Each number is 128 + 32 x the weight over its row's rms, rounded and kept within 0 to 255. Layers, rows and columns count from 0. The size above them is the row's rms in percent of the matrix's.

# layer 3 MLP up, 1344x512, rms 0.303, rows 664-698, columns 64-127
size [ 95  90 104 108  98  98  98 116  93  93 104 102  98  93  92  94  94  98  99  89  95  95  95 107  98 101 103 108 103  96  99 114  93 114 107]
[[189 149 118 126 118  74 140 171 108 115 157 161 143 118  99 183 112  76  96 171  93 110 144 168 108  75  55 134 144 160 125 159 129 157 128 125 100 156 157 110 102 183 149 159  91 113 126 169 154 193 196 117 191 116 113 170  49 135 134 104 147 180 132 155]
 [153  99 119 111  99 108 168  98 133 141 125  99  92 179 185 143 149 166  69 119 155 126  81  89 177  98  90 103 124  68 125 156 134 166 136  20 141 127 139 145 107 112 135 180 114 159 141  84  93 156 118 136 189 136 127 212 113 115 152  67 138 128 198  79]
 [ 79 138 136 157 179 182  82  82 129 119 118 122 168 112  87 100 107 193  95 141 139 138 117 103 127 137 153 163 132 116 111 171 138 102 189 126 136 113 118  74  74 125 120 140 148 189 158 199 153 153 113 162 127 179 112 163 142 133  78 140 149 160 115 135]
 [101 168 110 141 134 127 168 133 227 127 161 122 102 128  59 146 150 168  87 112 121 126 110 140 118 121 144 139 151 108 149  60 119 130 119  76 132 121 137 183 123 184 145 169 148 119 116 158 124 212 140 144  96 138  97 151  77 129 146  99 125 144 140 132]
 [135 143 155 107 151 142 124  92 128 147  64 136 118 137  92 149 127 175 145 131 101 122  67 103 142 129 130 115  73 162  94 172 150  69 112 119  83 145 162  77 135 154  76  83  55 155 118 153 135 115  92  72 176 121  32 127 140 173  97 152  60 143 119 154]
 [153 129 123  97 178 114  92 161  95 172 169 155 143 168 172 100 167 137 156 122 154 127 138 105 180  36 167  84 121 110  73 148 137 154 121 169 110 109 124 156 127  95 146 142 151 111 128 162 147 102 109  98 130  69 140 129 124 161 121 162 163 120 117 121]
 [149  91 153 122 148 146 122 140 105 128 145 109 111 140 110 136  71 147  36 138 120 113 182 126  97  82  92 162 136  77 158 116 120 112  82 159 122 152 145 136  80  85 114 116  79 146 119 158 149 124 139 108 127 126 115 117 125 101 103 134 135 120 129 107]
 [129  88 129 142 161 146 146  91 173 111 181 128 119 146 123 165  89 125 146  44 137  97 141 124 122  69 135 100 206  92 132  89 113 130 105 155 124 195 140 153 108 131 101 136 152 172 124  85 119 129 123  22 100 125 140 162 106 170 116  93 153 187 142 175]
 [138 141 185  92 162  98  85 101 107 122 121  92 134 118 166  83 139 114 130  70 148 106 114 154 147  93 165 200 180 134 106 147 150 179 134 176 134 158 144 150 167  94  94 131 175 168 134 107 142 125 106 153 103 155 130 175 179 155 156 155 154  98  94 160]
 [114 146 150 205 146 129 148 150 168 158  79 122 150 158 201 111 117 126 187 147 149 115 129 152 136 145  67  99 135  73 128 144 134 133 137 116 137  80 102 119 116 143 149 115  75 117 135 157 119 162 137  78 178 154 165 110 112  96 125 119 110 121 118 155]
 [ 85 118 182 111  92 148 133 114 137 177  87  95 105 153 106 165 140 146 143 151 151  97 155 138 144  97 141 166 170 151 152 123 147 135 123  90 130 126 108 159  98 137 184 171 110 151 154 183 118 111 158 147  86 151 153 168 129 147 173  97 104 192 143 122]
 [122 110  31 158 116  49  88 110 152 126 136  62 123  92 139 116  75 152  68 152 135 133 106 113 100  92 131  94 167  93 125 168 199 143 172 170 106  87 130 166 140 153 146 129  78 109 152 139 182 149 147 172  90 134  95 138 154 101 143 122  94 112 136  90]
 [106 145 168 130 138 187 187  64 159 118 131 114 124 123 116 117 104 160  72 124 164  90 152 143  53 170  94 104  76 156 167 178 100 142  67 168  96  77 124 120 135 184  92  88 203 143 157 108  96  88 141 156 159 119 152 201 145 144 166 105 156 135  59 144]
 [156 134 165 116 109 102 107 130  97 117 122 128 141  61  85 118  97 108 124 166 173 154 110 128 130  90 133  56 128 160 112 125 114 131 127 150 154 139 155  94  63 159 166  66 174 146  87 143 109  91 137 130 141 130  81 126  84 112 100 123 158 161 207 152]
 [103 175 122  86 109 134 117 141 136 144 133  61 130 100 161  75  99 161 107 133  89  95 185 171 126  84 174 114 104 101  84 103 178  97 161 133 131  50 150 121  96 193 150 159 117 126 169 150  95 101 131 115 138 145  85 114 169 116 162 140  83 103 163 102]
 [ 82 113 134 145 165 163 150 119  93 140 130 101 128 104 118 180 128 168 150 104  79 133 186  85 124 189 175 113 107 114 205 134  88 130 148  92 127 109 147  97 127 141 110 186 109 174  54 146  88  61 115  58 134 168 112 144 122 122  75 109 208 167 123 203]
 [111 182 153  99 174  50 152 103 163 131 172  99 101  95 139 166 206 109  95 107 106 157 145  89 145 137 131 161 135 125 129 130 158 123 147 131 108 144 204 134  96 155 113 158 137 161 178 154 150 147 181 100 166 189 170  91 121 116 109 180 107 133 119 110]
 [115 114 107 111 121  92 135 122  96 138 139  87  92 166  96 157  97  77 151 118 146 157  76 154 203  79 107  92 141  66  73 128  64 122 106 155 107 115 143 108 161  89  96 143 176 118 170 150  68  81 106 134 135  85 109 115  91 110 112 159 121 120  86  86]
 [ 90 117 105 183 100 121 142 115  82 124 144 164  91 190  75 141 143 176 163 115 173 142 143 127 144  99 139 153 116 162  66 132 148  96 163  99 125  94 107 179 130 192 182 166 139 121 114 109 124 152 129 137 127  86 161 114 178  81 110  91 190 134  81  82]
 [147 124 113 174 102  87 103 164  95 180 111 143  91 169 112  85  99 160 104 142 136 142  89 201 132 141 158 113 214 105 153 143  96 142 155 153 148  62 133 131 183 131 110 141 143  90 117 156  93 120  87 195 118 168 116 160  91 146 146 169 126  88 146 162]
 [107 135 173 147 138 154 155 111  89 100 119 140 127  45 127 145 128 143 142  88 199 128 134 136  95 144 125 192 141 170 126 160  81 151  89 166 157 102 135 140 193 122 141 107 126 156 149 159 120 108 124  98 116 177 132  89 150 134  93  73  94 184 175 127]
 [ 82  91 176 118 112 150 109 111 147  91 176 154 111 136 189 138  72 133 128 152 153 163 119  74  98 142 173 133 167 180  98 100 108 146  80 171  84 121 139 129 115 136 112 172 104 145 172 142 154 137 140 132 114 157  98 168 140 136 124 151 118 113 139 161]
 [106 124  94 128 140 149 103 150  70 144 141 104  66 181 139  85  72 166 140 163 125 143 120 126  81 112 108 161  77 108  93 131  71 150 164 158 115 148 102 125 113 117  92 161 163 144 127 101 114 109 123 101  59 131 138  79  91 111 122 153 122 165 103 153]
 [ 89  72  88  59 157  94 165 114 112 131  95 136  74 137 186 147  79 155 145  53 163 141 131 102 149 113  93 114 197 147  95 145 134 119 133 119 173 150 100  68 118 175 125 146 142 111 113 102 168 139 135 139 140 134  83 197  93 128  65  86 112 109 124 131]
 [128  77 115 144 105 129 177 100 121 123  85  66 125 114 142 148 144 117 182 187 122 179 137 124 127  97 164 133 143 148 161  71 203 163 138 109 170 145 102 151 107 114  62 179 174 148 129 197 129  69 137 127 135 140 108  85 102 164 135  41 108 110 190 145]
 [141 103  98 187 116  75  97 141 169 141 107  79 156 144 133  89 138  76 141  99 134 157 117  56 128 152 129 152  78  92 104  97 180 129 146 132 177 149 100 158 100 125 119 148 147 104 160  85 113 132 114  99 196 157  88 131 104 128 165 184 113 110 176 148]
 [176 170 171 113 132 179 159 141 150 154 120 132 150  96 128 116 117  93 159 122 150 162 118 132 138 143 123 104 169 149 149 144 156 144 164 124 118 112  88 160 123 149 113  61 119  84 108 178 155 160 119 125 148 121 141  54  79 131 149 119 147 149 194 140]
 [159 180 118 146 118 158  84  97 164 144 115 134  91 147 140 112 161 138 103 101  95 133 123 103 106 145 145 154  83 160 124 123 118 125 126 121 118  93 153  97  73 103 186  25 152 133 145  96  72 127 182  62 127 118 125  96  52 139 120  59 101 157 112 117]
 [159 158  92 147 173 133 128  86  33 143  94 154  97 101 151 152  88 123 166 105  92  87 120 133 143 135 171  90 177 107 127 200 113 185 159  62  84 124  55  97 193  57  85  66 128 157 143 111 147  79 154 109 115 100 108 155 143 151 119 159  91  81 134 147]
 [112  92 103 131 138 138  96 186  70 135  87 127  99 180 172 131 128 178 129 183 116 133 118 202 135 120 157 135 148 100 109 104 161 121 146 115 126  81 120  99 134 185 128 133 168 167 112 160  85 116 128  79 131  72 157  73 210  25 170 102 106  64 115 100]
 [124 148 144  93 165 132 115 166 144 160 216  70 156  65 137  69  88 166 118 119 149 154 154 138  87 170 146  97 140  94 102 181 158 106 133 153 142 113  74 150  64 152 156 154 105 156 114 122 137 125 174  96 112 161 103 154  95  58  94 144 127 109 172 134]
 [135  68 159 117 130 167 132  87  82 130  79 107  71 156 122 172  89 132 123  76 157 182 121 170 185 135 144 142  88 152 109 146  98 121 116 114 140 166 137 105 146 132 146 106  96 153 118 114 151  83 198 118 149  95  96 144 132 144  88 139 121  80 141  94]
 [ 93 126 179 104  61 148 168 100  71 146 113 111 212  66 121 158 128 177 104 122 190 146 117 118 146 159 152 116 152 112  80 120 154 111  90 138 106 147 163 100 118 151 154 139 147 139  96 165 126 141 124 112  34 148 112 145 145 104  64 119 108 139 171 151]
 [155 127  91 111 156 131 131 138 120 134 174  89 116  93 144 130 119 137 130 136 129  75 161 170 129 126 125 121 111 134 109  93 121 162 196  79 195 134 113 184 141 105 132 155 146 126 122  71 136 136 111 129 145 123 164 138 155 108 177 157 130  43 129  88]
 [103 130 139 145 152 180 113 102  66  85 144 148  92 170 130 102 160 166 145  91 125 109 189 100 112 141 124 124  80 132 150 126  86 154 155 145 117 174 109 152 167 144 135 137  82 127 136 173 137 143 141 105 144 141  81 121 109  78 117 110 154 137 153 158]]
# layer 3 MLP down (transposed), 1344x512, rms 0.203, rows 664-698, columns 64-127
size [102  98 105 105  97  98  93 113  97  89  98  98 102  98  94  84 100 104  99  98  96  99  96 100 100  98 107  99  97  99  98  94 102 101 103]
[[148 180  92  72 143 125 169 133 146 145  82  92 149 129  90 146 163  15 126 118 182 177 183 153 191 183 153 112 112 133  97 135  81 144 160 161 132 117 114  98 116 123 125 122 150 157 122 144  70 131 137 122 152 133  81 152  85 123 101 105 163 192 121 176]
 [106  53 108 140 101 164 199 162 206 176  54 194  99 162 136  97 130 104 135  85 147  98 120 137 118 141 130 141 130 148 139 126 138 124 147 162  99 150 131 187 138  25 131 178 147 145  82 106 156 161 145  80 148 136 154 129 120 160 108 130  94 110 116 129]
 [131 148 106 120 174  96 184  91  86 144  89  93 138 151  91 175 111  82 115 109  95  90 114 141 188 141 196 161 156 114  97 156 157 152 144 112 149 128 189  85 183 160 129  73 126 131 165 124 159  94  59 170 104 166  97 145 121 121 114 126 103 125 146 168]
 [102 140 137  90 120 159 159  91  84 124  88 114 121 138 172 117 115 102 129 186 101 154 168 132 106 138 240 190  99 117 110 105 148 140 125 133 119 110  88 109 159  94 184 121 166  95  66 203  90 134 147  96 150 109 107 110 154 104 109  72 166 118 138 153]
 [144 146 134 162 123 136 105 105 140 115 119 143  80 154 106 121 106 135  97  93 133 141 116  99  74 118 178  82 130 119 138 150 136  47 135  92 135 130 175  67  94 100  94 160  92 152  66 185 149 160 124 139 149 168  94  86 140 152  87 186 198 134 181 110]
 [136 133  88 101 141 125 160 120 117 138 121 165 118 164  82  66 122 141 120 158 125  91 173 188 125 171 142 163 137  59  73 101 132 149 177 120 121  85 185 187 124 137 230 118 130 150 163 149 120  69 126  98 157 141 153 158 124 114 118 127  88  87 141 150]
 [127 117  95 188 133 177 153 132 138 130 107 143 139 151  81 123 177 132 216 149 151  98 144 109 109 110 127 108 148 145 136 107 135  71  78 120 120 140  79 144  91 129 141 110 121 127 111 154 140 109 124 115 122 149 145 113  77  97 143 104  88 165 109  67]
 [178 105 113 114 156 116 107 112 142  96 114  86 150 149 180 152 117 132  54 131 144 156 143  63 141 113 148 172 175  75 118  49  68 109 214 168 133 104 146 202 148 175 148 136 181 109 147 175 139 119 161 134 138 185 116 121  94 130 137 165 148 125 119 163]
 [100 128 147 125 188  66 125 179 177 100 133  90 147 145 175 141 159 138  99  88 170 126 142 141 154 159 179 131 101 128 185 157 137 153 127  87 166 107 136  94 187  65 174  96 180  65 121 171 145 106 146  64 106 142 152 136 130 107 177  84 126 119  62  97]
 [126 223 134 150 135 124 131  21 143 139 119 163 185 134 117 141 121 115 132 138 123 148 168  93 159 149  79 102 133 134 121 109 181 133 169  82 108 118  82 144  81 148 147 155 148 151 164 128  94 155 189 125 208 140 155 150 123 111  99 131  98 145 155 174]
 [135 149 157 106 143 123 110 145  93  96 123 135 121 123 105 121 157  70  67 147 164 112 109 161  88 145  16 117 144 156 141 123 130  95 173 133 108 172  85 125 156 148 176  84 116  88 137  69 145 137 173 123  73 169 146 181  60 114  69 168  34 124  66 120]
 [ 83 139 118 128 137 131  66 123 136 127 116  98 188 143 115 121 125 154 152  98 128 145 196 109 116 148 112 122 101 177  89  92  92 126 138 149 171 159  72 105 121 208 104 153 165 117 126  70  87 154 155 128 140 102 135 153 138 140 124 127 141 117 130 176]
 [125 113 115 133 168 102  78  91 167 107 107 126  40 157 124  78  87 140 103 175  76 160 179 181 150 147 156  87 164 166  70 145 129 113 188 141 114 140  66 102 141 113 114 111  60 130 117 172 113 151 141 138 150 122 142 104  82  93 156 173 150  96 132  50]
 [ 61 142 165 105 122 158 132 156 155 139 117 105 174 157 152 151 102 148 118 108 105  97 127 140 141 141 109 137 163 115 146 111 137 127 123 136 140  72 136 152 121 110 138  86 168  87  80 120 147 107 169 123 124 180  86 122 123 134 171 146 144 139 131 121]
 [116 160 141 119 131  85 155  94 158 138 150 154  87  61 123 165  89  89 131 165 131 159  97 152 139 108 145 121 112 152  99 121 131 148 142 132 133 127 164 127  86 167 151 115 138 136  99  94  76 118 135  90 114 191 104 140 131 112  90 101  96  96 112 171]
 [163 111 164 203 164 155 165  93 180 106 134 154 129 107 116 158  35  92  98 128  97  89 188 100  93  91 155 130 172 115 128  60 127 180 207 125 129 143  95 162 156 176  94 154  87  89 109 148 115 185 186 111 172 125 122 122 142 158 113 171 128  86 100 149]
 [112 136 124  84 108 106 166 111 137 134 123 177 106 127  31 156 123 103 135  96 133  99  88  88 126  95 153 186 170 125 142 119 132 173 125 151 140 119 133 181  85 129 168  84 148 146  73 116 209 102  89 143 132  76 162  89  91 132 153 129 174 124 120 149]
 [142 128 154  93  96 167 113 138 134 145 123 153 155  90 141  76 122  41 125 154 120 185 105 123  90 129 133  84 111 232 140 122 148 121 115 145 159  40 187  92 117 170  83 158  94  96 139  82 155  90  80 194 108 142 134  83 136 161 182 178 155 132 102  86]
 [144 179 119  93  94  79  93 107 124 123 133 102 106 156 174 104 102 160 116 108 102 142  67 110  92 129 123 135 141 144 157 102 159 140 135 107  89 162 159 137 148 130 151 147  70 153 133  99 151 146  68 173 154 117 111 147  99 109  89 150 135 129 129 167]
 [159 131 135 161 154 154 179 128 201 101 110 138 127 127 163  99 155 107 151  88 124 175 157  93 166 111 138  93  83 114 149 200 118  82  47 159 125 102  74 106 105 120  76 130 160 103  96 119 119 112 171 143 121 105 142 110 144 146 160 109  45 105 160 106]
 [105  63 137 127 126 160 104 112 134 141 139 121 101 132 161 132 149 106 125 141 111 110 141 149 135 117 125 147 115 110 111 125 146 121  90 116 128 157 171  88 122 100  64 119 114 173 138 104 108 172 118 151 124 111 121 139 100  83  48 136 151 160  94 121]
 [174 119 146 134 128 221 158 119 156 125 174 122 172 148 103  70 107 197 137 221 159 167 142 192 183 135 155 155  88  93 111 128 109 163 141 111 144 162  95 127 110 120  53 100 167 205 163 145 178 159 109 124 141 142 105 145 130 132 186 145  94  95  74 166]
 [ 85 144 145 131 192 127 110 159 106 125  93 122 154  62 166 108 185 104  77 116 119 154 143 123 180 135 138 168 112 103  91 141 168 146 116  96 120  62  74 179  64 105 154 119 145 153 161 161 134 130 154 149 169 166 167 156  98 124 143  91 119 113  97 121]
 [ 94 135 176 123 116 131 123 142  90 145  47  86 143 148 132 124  94 137  97  78 126 174 116 107 155 158 154  95 163 139 101 142 123 146 115 107 126 108 150  98 130 106  75  97 157 150 139  87 132 160 161  96  96 142  83 205 145  81 106 101 126 107  89 159]
 [135  98 172 101 197 130 188 168  50 148 122 205 155 121 119  93 180 143 154  97 128 125 138 162 111  90 127 190 129  85 131 118 166 117 127  93 138 158 175  98 115 139 146 100 120 176 106  99 162 143 106 154 153 126 134 153 165 125 161 101 127  36 121 149]
 [173 152 130 116 125 131 191  97 158 149  77 137 146 140 106 152 242 109 160 139 144 180 117 140  86 134 135  86 148 119 194 100 168 172 132 178 121  84  57 130 168 111 144  91 131  62 136 147  89 117 164 101 229 191  95 187 118  67 134  88 100 164 124 135]
 [163 138 123 136 113 134 127 157 159 185  89 141  92 150 163  86 122 146 159 127  67  46 114 155 159 146 163 135 150 130  89 142 163 100 111 120 153 161 121 139 151  91 155  87 199 133 187  97 183 136 132 156 127 132 126 107 105  85 158 110 140 111  90 126]
 [152 195 165 137  73 161 175 154 106 128  98 122 158 144 133 124  89 148 158 182 128 165 168 135 109  94 155 167 100 143 111  65 141  91 119 120 139  50 108 184 168  91 127 123 123 181 174 158 165  84 158 141 176 113 115 121 147 124 109 105 126 119 143 142]
 [118 104 117 126 189 192 124 138 120 127  89  90  87 178 165 126 108 126 163 140 126  69 167 126  70  99 124 117 180  82 101 150 124  60 116  81 157 107 109 128 136 111  79  61  93 191 108 118 113 103 102 104 125 105 125 107 123 127 118  99 142  77 132 121]
 [ 97 113 100  45 165  82 144 137 122 128 144 144 166  81 100 107 148 136  24 106 129 138 139 131 102 115 161  97 157 104 153  99 163 167 123 190 159 140 134  84 122 108 118 141 107  94 118  92 187 154 130 131  79 148 181 124 105 168 144 102 138 149 130 163]
 [140 116 119 164 141 148 135 129 204 104 136 162 117 127 125 127  99 163  94 139 157 118 125 133  83 127 151  87 140  90 148 141 185  88 212 154 127 159 142 135 113 112 138 144 145 155 141 181 139  78 152  75 133 130 156 111 132 129 137 108 136 111 163 186]
 [153 139 173 172 138 113 137 124 149 171  92 113  50 128  86 112 145 124 123 105 108  80 141 130 105 123 169  85 138 114 115 144  51  91  98 181 139 168 111 119 121 106 130 122 104  93 123 107 105 142 109  91 168 120  96 142 206  83 100 149 113 180 120 113]
 [154 141  89 162 134 176 153 143 127 120 121 120 151 125 184 158 102 116 130  88 133 122 156 101  88 133 106 113 139 197 104  74  93  48 128 217 119 143  89 133 125 108  92 180 148 187 144 128 156 103  97 111 121 113  40 114 178 160 101 108 107 158  74 156]
 [189  72 143 188 143 160  95 141 171 111 154 116 155 152 145 143 102 145 124  98 157 152 131 114 157 106 101 112 119 156  87  97 134 147 122 124  61 166 192 160  83 210  83 148  98 147 128 169 150 104  99 184 173 133 131 135 151  73 119 138 122 113 127 115]
 [168 104 129 170 130 163  91  88 141 132  85 125 151 136 133 117  96 182  68 121  67 138  80  83 119 112 135 116  99 129 111 172 102 167 122  68 132 134 135  98 182 104 104 124 145 179 143  99 142 180 132 136  52 184 113 141 162 113 153 120  59 146 105 116]]
# layer 3 MLP gate, 1344x512, rms 0.288, rows 665-699, columns 64-127
size [ 94 106 107  98  96  96  97  94  95 101 104  92 102  98  95  98 101 101  93  98 102  95  91 100  97 103 108 108  97  97 111 100 106 102 104]
[[129 178 162  82 103 144 143 107  90 146  71  90 109 107 171 147 165 116 153 105 192 135 121 111 199 113 134  74 104 109 108 114 105 102 133  87 119 131 101  83  91 134 147 144 107 218 102  84 118 118 113 143 113 147 106 162 128 111 111 180 141 110  95 153]
 [ 96 151 161 157 159 143 181 120 135 143  96 109  59  93  93  90  96 144 128  88 127  97  92 130 199  73 176 134 178 164 131 164  73 161 134 175 145 110 121 111 137 105 200 130 152 108 120 172 138 105 135 156 151 196  66 149 111 141  85 140 186 115 171 173]
 [ 28 170  96 103 184 131  46 170 131 130  97 117 148 164 127 101  67 123 140 109 101 157 105 115 112 110 158 117 190 144 132 119 155 113 154 165 178  97 129 130 140 141 116 127 103  81 225 103 136 145 121  75 152  77 120 134 145  87 157 136  58  91 189 110]
 [168 109 111 184 173  76 124 126 113 145 131 119 120  91 102 114 136  72  63 116 141 186 136 107 154  70 105  82 126 121  81 102 181 182 148  57 212 131 113 134 133 132 136 183 120  55 212 130 185 130 166 106 121 150 173 192  83  88 113  92 116 184  74 172]
 [101  86 124 142  93 100 134 213 119  91  77 163 134 120  98 151 156 200 159 159 114 176 142 118 132 143 137 140 155 110  91 137  82 158 117 152 172  91 109 110 167 118 135 109 160 119 129 108 155 121 143 147 186 177 163 140  99 151 126  83 135 147 157 108]
 [125 130 171 129 138 104 146 187 145 102 172 119 158 138 181  69 130 157 169 159 174 147 105 147 106 130 150 172 127 122 122 123 137 175 115 177 153 140 144 103 112 157 139 101 154 130 192 159 125 145 157 215 104 172 138 119 159 122 139 134  99  82 145 121]
 [122 103 133  92 117 127 133 178 109 185 135 143 103  84 130 106 104 114 187 196 138 165  83 197 119  87 160 144  92  71  81 122  83 151  84 152 160 112 125  99 169 115 147 154 117  58 134 158 114  97 150 176  83 135 133  74 102 120 155 141 170 134 129 133]
 [154  79 138 116 107 122 124 155 145 140 139  92 175 130 136 101 103 128 160 138 144  62 131 143  99 160  57 132 177  76  97  87 173 174 135 105 164 177 121 136 116 111 112 148 160 103 113 158 129 143 149 110 142 113 133 155 129 135 219 113 156  83 126 128]
 [122 128  75 168 133 100  72 103 111 167  89 167 168 123  85 149  82 112 133 106 145 129 128 135 139 202 117 136 148 129  89 123 157 133 180 119 111 143  92  68 100 138 153 103 160 103 104  96  82 103 140 128 112  98 135 138  80 120 137  64 107  99 141 143]
 [111 103 134 111  96  99 154 151 141  95 132  82  99 155 160 100 131 174 196 146 150 111 179 140  77 169 157 209 117 127 117 111 100 128 139 147 146 160  98 150  49 135 148 180 156 225 156 168  72 141 156 157 147 107 121 150 149 187 113 185 138 155 125  68]
 [142 112 128 148  80 127 100 153 134 159 173 135  97 100 108 138 136 149  96 158 166  97 155  97 134 146  65 136  82 120 102 145 189 199 130 101 130  91 125 155 115 202 136  91 141 120 188 146 162 169 143 130 182 132 126 126 146 146 123 148 146  76 124 133]
 [123 129  91 126  70 119 110 148  61 150 136 116 117 163 176  95 115 124 125  90 163  82  60 113 189 131 120 117 140 120 102 162  66 175 170 114 110 176 132  83 194 135 169 104  75 150 134 109 143 148 179 108 198 135 125 119 136 129 137 155 109  89 143 108]
 [102 112 112  95 153 104  93 119 121 192 149 127 117 130 161 145 180 196 128 117 149  99 145 103  38 173 123  92 105  92 145 122 102 120 164  73 126 140 108 100 164 117 157 113 145 155 111 105  81 132 157  97  94 106  79 174  84  98 104  85 135 167 130 162]
 [119 119 171 143 138 189  61 194 125 136 120 181 165 182 133 127 140 126 145 111 121 150  95 146 161 207 108 164 131  89 126  95  99 137  88  97 184 143  79 146 166  87 134 153 177 133 117 128 179 156 115  86 151 100 149 145 117 111  92 157 190 153 143 104]
 [121 113 176 163 161 121 188 153 155 102 136 170 135 115 106 170 111  90 164 135 109 178 184 105  91 114 166 182 169 104 160 115 144 108 154 165 143 166 125 148 156 130 105 125 159 104 136 123 109 140 180  97 166 159 111 145 149 181 148 152 166 147 125 133]
 [127 129 175 121  95 105 161 165 230 177 184 148 110 147  89 130 150  77 120 156 194 147 160 101 116 219  77 134 142 151 129  96 114 102 108 146 171 161 145 129 118  81 102 136  80 193 122 156 170  75 157 128 108 183 168  98 138 120 146 139 115 138 112 122]
 [ 98 161 142 104 112 167  86 135 116 135 133 167 146 135 149  75 187 117 134  89 198  88 143 102 104 176 159 149 123 128 138  51 126 121  72 211  95 130 109 164 138 163 181 179 103 160  76 116 179 167 147 151 159 134 121 159 183 126  81 132 105 151 121 143]
 [101 177  90 139 102 125 127 108 169 175 121 131 151 109 157 121 100 174 109 101 119 132 148  97 139 134 125 199 159  96 188 151  73 112  82 150 146 104 173 131 125 180 112 163 194 110 109 144 115 156 104  63 135 130 160 123  94 105 116  94 182 130 134 150]
 [206 172 122 125  96  77 125  66 134 159 142 161 112 134 167 166 117 158  57 156 169 117 165 156 114 134 134 120 194 138 138 122 139 143 146 110 117 192 134  95  91  97 126 123 122 116 177 121 145  64  96 154 123  88  77 124 152  87 156 132 146 132 117 108]
 [132 191 119 127 124 117 125  81 135  98 122 101 152 113 182 149  59 137 157 156 139 103 110 147 123 126  89 118  76 155 141 104 129 166 155 140  90  99 150 195 120 199 173 102 113  81 102 168 126 114 154 131 116 129 152 125  85  92 109 155 115 106  93 100]
 [171 122 164 160 119 111 194  88 180  96 201 100  86 200 128  77 116 181 203 164 159 173 184 115 124 136 173 159  97  69 125 144 104 169 121 136 119 126 172 158 147 113 143 114 125 149 175  77 225 145  93 157 148 159 157 134 118 110 119 143 126 119 116 123]
 [130 152 134 118 129 127 166 105 136 111 133 162 169 156 110 160  98 165 150 145 124 166  82 163  64 109 150 109  95 134 115 124 141 115 105 178 107 134 119 130 108 107 121 157  95  33 166 160 184  85 113 148 140  89 123 161 152 119  76 127 163 127  73 127]
 [188 108 173 142 137 155 154 107  95 124  95  79 126 141 209 118 109  51 134 118  73 107 143  69 108 211 141 150 124  93 131 136 139 124 132 136 131 150 124 160 106  89 120  95 129  88 143 100 167 159 134 129 125 173 173 175  38  92  89 160  79 193 126 127]
 [ 86 115 132 178  94  84 122 156 126 136 122 145 124 113 143 106  76 110 136 144 155 145  71 103 164 143  87 121 142 110 163 182 123 114 116 103 187 145 112 142 137  90 108 123 137  99 120 104 123 134 104 103 132 172 144 150 174 166 139 226 146 116 126 137]
 [120 157  66 138 163 146 109 172  92 115  89 136 144 128 111 183 100 131  82 119 124 186 169 157 114 151 154 107 171 150 150  88  54 117 209 159 135 137 136 154  93 115 142 119 106 123 134 118 138 111 113 126  92 133  64 126 110 201 121 140 124 105 126 147]
 [122 111 133 145 143  44 134 114 112 146 137  68  89 124  70 128 142  97 158 191 105 108 117 129 156 146 142 139 144 128  74 139  86 146 131 106 167  81 123 133 156 155 106 111 120 140 128 101 128 109 127 180 129  84 151 186 121 107  56 136 102  92 187 115]
 [123 157 110 104 118 156 135 178 195 177 125 185 113 127  87 108 152 113 129  99 110 168 153 113 163 154 145 138 141 130 191 133 108 103 149 135 144 195 122  57  98 110 217  57 141 117 113  92 170 153 135 116 125  72 112  40 120 120 108 109 135 132 139 156]
 [113 113 127 153 116  76 160  73 102 128 162 129  75 107  95 137  63  63 106 163 105  63 127 118 120 130 136 129 177 130 111 118  84 127 114  93  69 124 114  60 147 125 121 149 103 205 119 162 151 123 148 130 147  97 112 127 166 160  86 100 106 104 113  97]
 [158  95  47 173 117 138 133 144 152 152 112 144 118 141 177 133 135  77 143 139 155 131 111 138 100  72  96 187 138 198 116 140  88 137  69  96 155 175 138  73 122 111 155 157 129  79 109 135 112  82 144 118 168 122 120 164 111 141 151 139 112 141 118 135]
 [107 144 124 139 176 175 112 122 120  91 124 110  73 126  95 157 123 145 110 168 108 128 142 131 130  78 106 105  92 124 123 100 138 123  92 184 151 155 107 189  94  82 100 149 180 117 127 155 106  97  99  85  79 167 101 121  37 125 112  56 149  74 150 148]
 [ 98 168 122 192 115 100 186 160  68  94 170 108 145 114 134 140 139 154 161 140 144 179 137 107 129 134 120 166 145 159 125 132 137 167 142 111  99 106 114 113 132 132 123 141 114 146 148 111 100 161 155 119  81 139 137 103 104 119 103 204 129 131 110 100]
 [150 103 223 128 118 147 129  71 158 162  99 150 137 148 219 170  94 130 132  56 135 135 121 108 142 135 149  85 138 135 121 147 115 142 131 154 140 172 132 100 126 155 104 143 130 175 128 137  86 104 150 155 114 177  45 144  98 157 112 182 113 128 100 112]
 [ 73 137 156  87 147 132 142 111 153 118 154 158  90 143  70 110 152 106 109 183 115 154 135 165 125 113 120  91 173 146 155 114 145  84  66 113 120  96 151  99 123 121 166  76  93  98 143 140 125 151 140 109 169 155 183  91 139 145 113 156 188 107 104 128]
 [160 136 144 125 158  74  89 130 141 119 146  71 146 106  77 131 173 134 103 124 145 129 199 147 107 134 113 173 111 218 146 124 156 155  86 177  84  84 167 146  94 133 144 166 167 161 184 195 159 131 180  49 108 155 160  85 140 136  99 153 156 101 124 190]
 [169 159 127 118 163 146 134 171 146  99 111 124 132 146 152  72 192 158 135  64 144 181  88 120 119 151 141 180 190 153 159 177 147 106  92  76  98 162 184 109 101  70 144 132 133 124 116 136 128 101 141 126  84  94 113 116 141 115 179 139 106 152  90 106]]